From a checkpoint of a small transformer trained on Wikipedia: LayerNorm before each block, a variant of SOAP for these matrices.
Each number is 128 + 24 x the weight over its row's rms, rounded and kept within 0 to 255. Layers, rows and columns count from 0. Numbers have three digits each. The size before them is the row's rms in percent of the matrix's.

# q: layer 8 attention query, 128x96, rms 0.194, rows 0-59, columns 48-95
# k: layer 8 attention key, 128x96, rms 0.192, rows 0-59, columns 48-95
q0 082:133139167137141122121137159145126171153150132110141121137173141137127116090145136137180119118154158109134134152140149166061122123098133119182108
k0 093:086181122141086118081131142108144122177115119096172124125134130148120131083124153122097119085132171084116094182109142149095122163109092109126112
q1 085:144106167141147146135146139112104190089114129142138090190132125178122050111170129121105143133101146146149087143126117100126133101145128148090164
k1 084:123116151129104158172111131150156117080147117087138100138150111126130139139149116126093168110095140112148129133113152122119108108062152114172111
q2 081:111067126159134161137107111119120121111163118162117121138132136133134189133150125162143130124166101143097165114116107141161152158156155151142140
k2 083:115121130120103099117120109119113120137136128131087130102131121097093131105207115128150161119124147150142171117096099119100134114186123153163137
q3 074:143101131105169109118136110103120128147174147153141143096149119131156158117100124099155136151162114130139170113168111108090168161168155150107122
k3 077:096121112072125098161129145134142123135138128109136131101117104079151140113123133159139116130147099140112180107135139144150150118142099092119117
q4 080:126152144130151146132109085193099137120111163110164137111093112122106158142115126112122131089108165115173088153147126134125105100153061110142113
k4 085:148141145112156129146133082192111153136147137140178159108088142122166158139098137085083141084131153076145110114105133097138109089139141116149133
q5 091:144156124117160150114130126146137127122115100101141162108077144123162125076141097127172106137137097122093155124143159159145131065123116177106137
k5 089:115132099164131131103119125132109098119091104102164140083172097111113158110152161126133200127092110108130111174110110128164117120125179123152092
q6 086:125107103109109096112115089182148127150100149098122117152081102081120122126113135127159135149088129082124148122143147098076113183124153105120159
k6 082:114139093184148142121070117168151137117115116147148148129160098095146107128066132122129121117146117070114110124156157086109111133132127116106123
q7 081:108133118122118131168137144107131141125140156157133137131106123079133117115079148112150112092131137149145137140109159099148135153148087154157137
k7 085:133152116133139143171143110134176152127087132153208158128098142135131098136136102121139169153101152157144082110106129126114109137129105117116165
q8 083:141112118123149136130137118102105119101114123149132112097125153082144124146143091085133119126127135116147102127157091112138118113133105108136094
k8 079:104129161127138161132130075091156181125132132124151159153113121128164133111139162143096098102082117134145107113113109117107125118144130127125129
q9 075:127097132164136102114170124118147107159066161081115070106133122157156160128153110130189120144144141130096120121127159103155148156124132123166135
k9 080:114140136160117133148163136158148100137108133153131120148176122088120135089148136154118116153130144134135140103178135128077136123160113148100108
q10 074:140137137129091133146169153118130105104111124152143092182163096143124123100112153177107146107166121140150135093125126129109101092111150143137063
k10 080:140095126105086138112153164138123088165082112105075135127135145168130141152136094133167110147165154145146139151162152142117095128105134117110084
q11 093:159143088123146104130157094089156128128146099135118111122170161105085180145127119135124105102102115175127114137120116099152141152172097118149111
k11 097:114111093100103111116158121125162123155106129135168084136133143153127136183141139103142170104115116173142140124092153128183181118147100116115148
q12 084:113107120116134155093118116110134129127141110110116138103106169133095120136163103156121119164130167149089109113126088124183194156096110149098138
k12 089:115125128170147121096128134103115103152112171140125138088128163126151100104172160128141143150143183152130088155096148119152176127124153119102120
q13 079:156108148150102140160195107096104122112122158120122168108160134158113117105106110137134127100124156093142177135126120108165118143112150134156138
k13 081:096099154120139099138120137125107092143127137130129149137159132165118104163132103129079126105143103169113113101122157163129104163098119158109109
q14 082:143084106117105145113124148127115100072101136139125139135136117066130117115124107128101135125085138093174071135147080089111126130131175132073136
k14 088:146093104169132120149083164131138123120117129142103159122075088134136122168143154130079122101116112132115076103127095127146133123151131131119124
q15 081:122124112146113123117105164123105111110131131090132146137160141123072111137143114087107142180165102154131142116112096107115144099104198150187095
k15 083:127139152102136131102111152153132137128120086110112165136130081087131088142125151147080113169147161108112160144083141122147121156143135172124139
q16 095:110060131122124145166093120105109113120143112077089144133146120073139136149082123123143093140123108155132125126109081137164162099167156150125110
k16 097:148093147093142126148124131124114125102132080128079125141123144099106098145154103137147110108142110180167164147091137097134156145177102140158144
q17 076:136136159098170140163114148159137131130118111105129090127134176154144130125168104147133195136128114134114124156143101120123131121161138136109140
k17 075:164137114130097122092146142120159102148132135116123128127125140094159162104145137107118163139140111113116078141146110128128091163134169154172156
q18 088:141063147121116093135125141112094112155140093148133126149157116092094176148108098133120131122160128142167153111133141168113196168113106098132145
k18 085:158108177101138126137108155116118146159129111118193112127150120130143170148106130120140136118129114168166127138137106123143159171108126123102117
q19 081:129077119124148141166117133155097109118100143145127141097117098126143172131126144115118113119126141137079115174164144141107122102127167114105131
k19 080:151069125101113137122122099131098103089150129106137166110165098116132152160088104112137111111136107139138161089153145138136139118146101100089166
q20 081:139175149103105120124161158155115119125117149117170123114100165158097162159095116116101107131175141113100121137157118139145140129141096152082128
k20 082:116177082105149150121163132078094134120114109155132139128156139142163146131094140138141134177106101148118106140139117113153145114116147157134152
q21 081:144101149189121172128111145102163119124099136117120174127133166110104125141154111117135122136133107110184102132153123118144161105144138163149124
k21 078:138113137108103147124118149127149124121133127138110145154159070152138099139151109179145153150172113095141106104100076117135150087120127149102147
q22 082:115111123139119148125122108140144149117127143144119135113139156197116179173144103154085134151175186110130142144149149146113123135160126105116101
k22 088:114124101099118126123119150141128133147120157133149115127143166165112124156171100157155150168179145153136154101179101147125131118094169129176114
q23 078:142126098064147120142112117118173138185140147126138104156130100168154146154138119130161094118132160141131099124160108153114132140148155140098122
k23 078:151150093101112139137101111121116121175101105101152112136123111100130119137119145147156142117148079151115106095151168120093129150173160087137116
q24 080:138117110128132126105142201123086124136128110147148115104110098127129118105155134093078141118144117105117136108163080120085167136118160104144092
k24 082:138143160097164076155163117099131133162165149127111155117125107108109158117142148132124123131145170135100152121167147142158136125126126144144117
q25 090:149157136093135108149157133120185115180150153108131169113096158117173142126145175092122133121134163139093090116106108146134115105114110124143118
k25 093:167128125163172133143161117122132114150184148135138145113115143146129126054095086083158155126144184111103091131117148141108139095155113114156140
q26 080:157107101100130186124111089153114108118098167105141117123118125112101129134100141080151102154120110152125101098140143138150153101168142129139128
k26 088:173098124089151135126095143116125101143085109145136131096136103107109121155152108121119127117100113120196136131133133095124163101146099136112206
q27 102:120100092128128122134091149095144108113139131093106113141123087122140123129115128154087107111089123123158162141123136090138116113158151173136107
k27 099:151114099119139102143140154157139115101118086126092183134158132116153123135141103156129153118116110089151130080151116094159118162124134113088153
q28 078:096119138149164120072104164114118142163146137137105153147108143121153131034137123141150098065108126167136128115167110121114116085121126111118109
k28 082:122155098131120097142125140127088199146115133130131181159105160132162121119160105105122128100135143133107124111102100133131086118122133147113121
q29 087:114160129133153102124141099152165123123109120164122166166133116130182128150176090144127184093127104125147143112127129102106116152140106104144150
k29 087:143116151143129106125144120111105147126131142149142137136102160153149152139146128142137085115116088081102118103140098142116109119136176090133104
q30 075:132138133141121143116147114147115122139125127143150105138130105165146144105153125105112124163135085091134111121135113093077089083098153144125100
k30 081:091129124182104133115119149110117145128124147107122122113121095134135159138144140136131156126148076094143177141159119111108117139097168156160150
q31 077:068149125101121129148124142119113124106144173138097134119128118113139118107153100071139146102162113151137110121109090121107145131186122138133129
k31 076:135138127124134142115138089170132150082144133133112148106093112104134188132164122124116114126158171147116143102091131140134111072109146155115108
q32 081:134109174112125108135158109168124159099133130085097099121116082124088137090109136111105147113116128096121100131116129166126089159065124086115147
k32 078:128133123169141127133143084109137108140112126114164087132171090132085140084120117094126116133143154115119090155107115161118092123119094100141101
q33 063:088101064155121090123136102084122155158111129115151130129118138123128110132144137115145157151116141072106142136105074165128132165129102130119106
k33 076:145164155124133138094158152099110155131149168149156125138145172102120155131162118103094125142181153130162126120127140126093124161167142156123100
q34 085:101108111116147147150117071156051168122133128124109114088129092128142119085150101140108154168131099174146121121128137124134158094122102118118127
k34 086:115128121142114141178095119111112118123116120085116129083098112081144165103138136101082169113150143142124176138094100152152138096093107151116125
q35 087:106192159111139142110118132120104120156120130152138115128126122165130170114112178146130153120161064118122131188122124145106114167090152133162144
k35 095:069159145110073155098173122107138121124123099150153071088144137077126128134097146110115140123155102125129122144148130106129104089122128125097114
q36 083:159119146145083137149164114149125132115129110108122101134148133057097132147131145116135117162144153112128148114110145098133129105093155111135111
k36 088:137125120152147151138118130168109155123106101149116118151157120147112123128161159100139088146120159146110093146112133166095148134070098154112137
q37 079:138133166106135115161137106127143168116129167091122082129082139124133169122155133107153116120095106122150165132098114161160147144161111094079129
k37 082:152153107138123084124104135140140148093110145111138114129128120138123166097136117083152126132149118113141126146127165145157127112113112124174143
q38 093:129094141134166098158129122135153112144115141131094150100100139082138127125113145136148147096122123132126128102156173149141140120172090143109113
k38 090:150129101174166090125129167108146144159135120103162106111137137157151162149119124113148166120151100143113087110130092144115141147146101084169133
q39 077:119104112110099146125114135103170102123124111132138119148117119135106104134118129151109117125090156152114116075145083145134105114133135120161104
k39 085:097129174156133142155122139163101106131145134150170099131116137160126112111142141133131149102144104139124136135143129151140041131150168105117168
q40 080:168161155132146104115131124136106123141097139092113141106129123148174165155138154181134140138164144134106137137136132135129079150154173155108115
k40 074:115118161134141151127167097124115160145102164115087094095195138141155142090114146134107122165128129127125112136194128125135103122149134106154114
q41 091:127106149136106124140137143125153077121156138165118074127139104148091117162136140136120120082090129174113160110080152111147166151138138158103136
k41 095:196127109129108108148117120114167085123098128122094128133137099120111121159144129141146123113132144151134120083136134099138147147147114146120139
q42 088:167151141161108105108101140105106074191114099154116155145098156112151131123148114082102116144138160124101120139161124088113125141089117084172137
k42 093:103111131145112163117092075128087138195096155134107163143126128082105136103072146111137157148144102076100110136136106115102139131131108156095116
q43 085:088126145165173157137138143147115093115096077101119109076144125142085148106130100125164138132111153110139108102097164100078113149132122124194108
k43 083:157169093124114109127135093141161110106076101143127152120139116140104160129111168178084130126160205099085132102131140113113098130149128130110094
q44 085:136146070147127132144131093133120133125127129155188112126115107145171155138090138139174116076099110127187124119141114123129151112149161102099130
k44 091:111134146131114124183158113106106121131151156160163085143118116136143143133156100103148119097061102123182112156166103107131117138114151151118174
q45 078:152150191148090158120103134099118153124135126116160113130095123137095163094145115108129109173125145096148085139151142111138092161166131135122128
k45 086:078150114107151138133099090152143085123152137159120118091164125106127133155107131137125109140122129122136101113119101063095146177130122180167103
q46 080:156121127140157078133155117167113096164152131097139129101105128147133124146131188119130141075125167143151127153140128127142162133139105115117085
k46 082:156161121158149105126168126141131128187139128115147116127087142114114075147080111146087140092099164146132107130150111135133138148115081100116170
q47 072:131104108140125149119108176093134160098106096135080130153096147145116133143110122123107114163121133115095156102127121119165159111160158118139133
k47 076:135135121093143090140070106131120135118098081141087167118093095166105111134146166128138153130134114163147115114126107132115118127177171150136117
q48 079:121142139150098162090153130133141106125106110118143115141139155119151166180128142150111077136133139112118103107112104131058154105143131131098121
k48 080:142168087125123140125145124121087100128082146145138114107130132105144105159143153105115081137136113094143127084165146108115105155113126170152146
q49 084:124121110115110127143080165112134112123121142174171087126121128161119109098094150112124120120167188138133136091097154088095145120143127132162135
k49 086:137142102127127123141122143138166137143125115142145131123161149128154162101145100147102142146132146138123121133149185101113112102153140151121142
q50 096:162114129129136122105137168124136153143129107118107133141183122159124095126124122145167121160108117082166099117095133131170117087175100102115123
k50 094:133128151117147123143132143130183175094153106114125139108131108171113101085137136123119144101136182137181101173124133110126120168110127130149127
q51 075:104110116109107116110126124137119124127122104111101105078146147135155161110118130112165133110120124143122140094124155159128086111090132078136118
k51 075:112125138131133078139125153125067118145102120122140083117098127138124143133120149118123125141104129159090138143162092141143096155094101154107134
q52 079:141095111128145122179126117141117129148176121081191123133125155115114081157113112116104105132086151120133116141107088121111162110108122164144168
k52 086:138096120108152125142090141110105096115135169121162140154126123123088109150136122145113077117131152102119106133124108120063170138127058140129159
q53 081:180125141110081125159130128097087125117131109139134099114130167116146106122135128156149116137142117162124210160101127148141055141143151111130155
k53 088:132135135141116145123083129137161131112081131091111102132155176121104111105118148121162098122141100156104102131077127153188096128119088168156156
q54 073:068138103106136144174127115124136089089124085127148133128111140153131144098100121146111070136128097107111125071133119141130146135142103123136168
k54 072:154134109099102111170122135124085098126075063140139131111111133126097138161113167115133088146144133147131098155140102127107111120175142155117139
q55 079:117139135134115101092137126101097171156119198128137134153100141120137136108124111132137097097107097136120136157112141181135095143104129146135124
k55 081:140194161146128138103154135080108129166134141114137132130116125172166107128119081109141131135117146140131133166127129134123149107130078170174118
q56 076:133106071128110101116131158148121139114156129101162117106148112193126121102082104127129153135118133148109111118098165127107150159164138118133144
k56 084:139145156131153121127131142121175103126103087155140152136126114171127111101133174126157105083151179146147137097166098125102140077123149139140153
q57 079:100100084152155139137153127067130148104152149127124103129102158149116144160150113145115105127145121132117130146160135084177131144150145105120117
k57 085:121167093084122085157119144074154150125101125130157098141098134122144122099128095088118144091127134123148099086140131127124133092147172114096162
q58 079:141140140147134180108127129153146159129150105130113157130102108155157116096127138164131130124117139110147138171175131126156147065159128137117115
k58 074:150118114156183128144102116137125114139120131119153134145112115095136130186126102118103134135130155134146118137116112141131161146111202138098133
q59 080:150146106177143120153144136130145078131132139107177102141158117110129123077118180096128189126172117177158146121146130148129115110139109120084146
k59 081:136134155101118132105131131149130111132134078085102094166141115129112144096126137111127153120171140155142126112119127161100119132115111140144170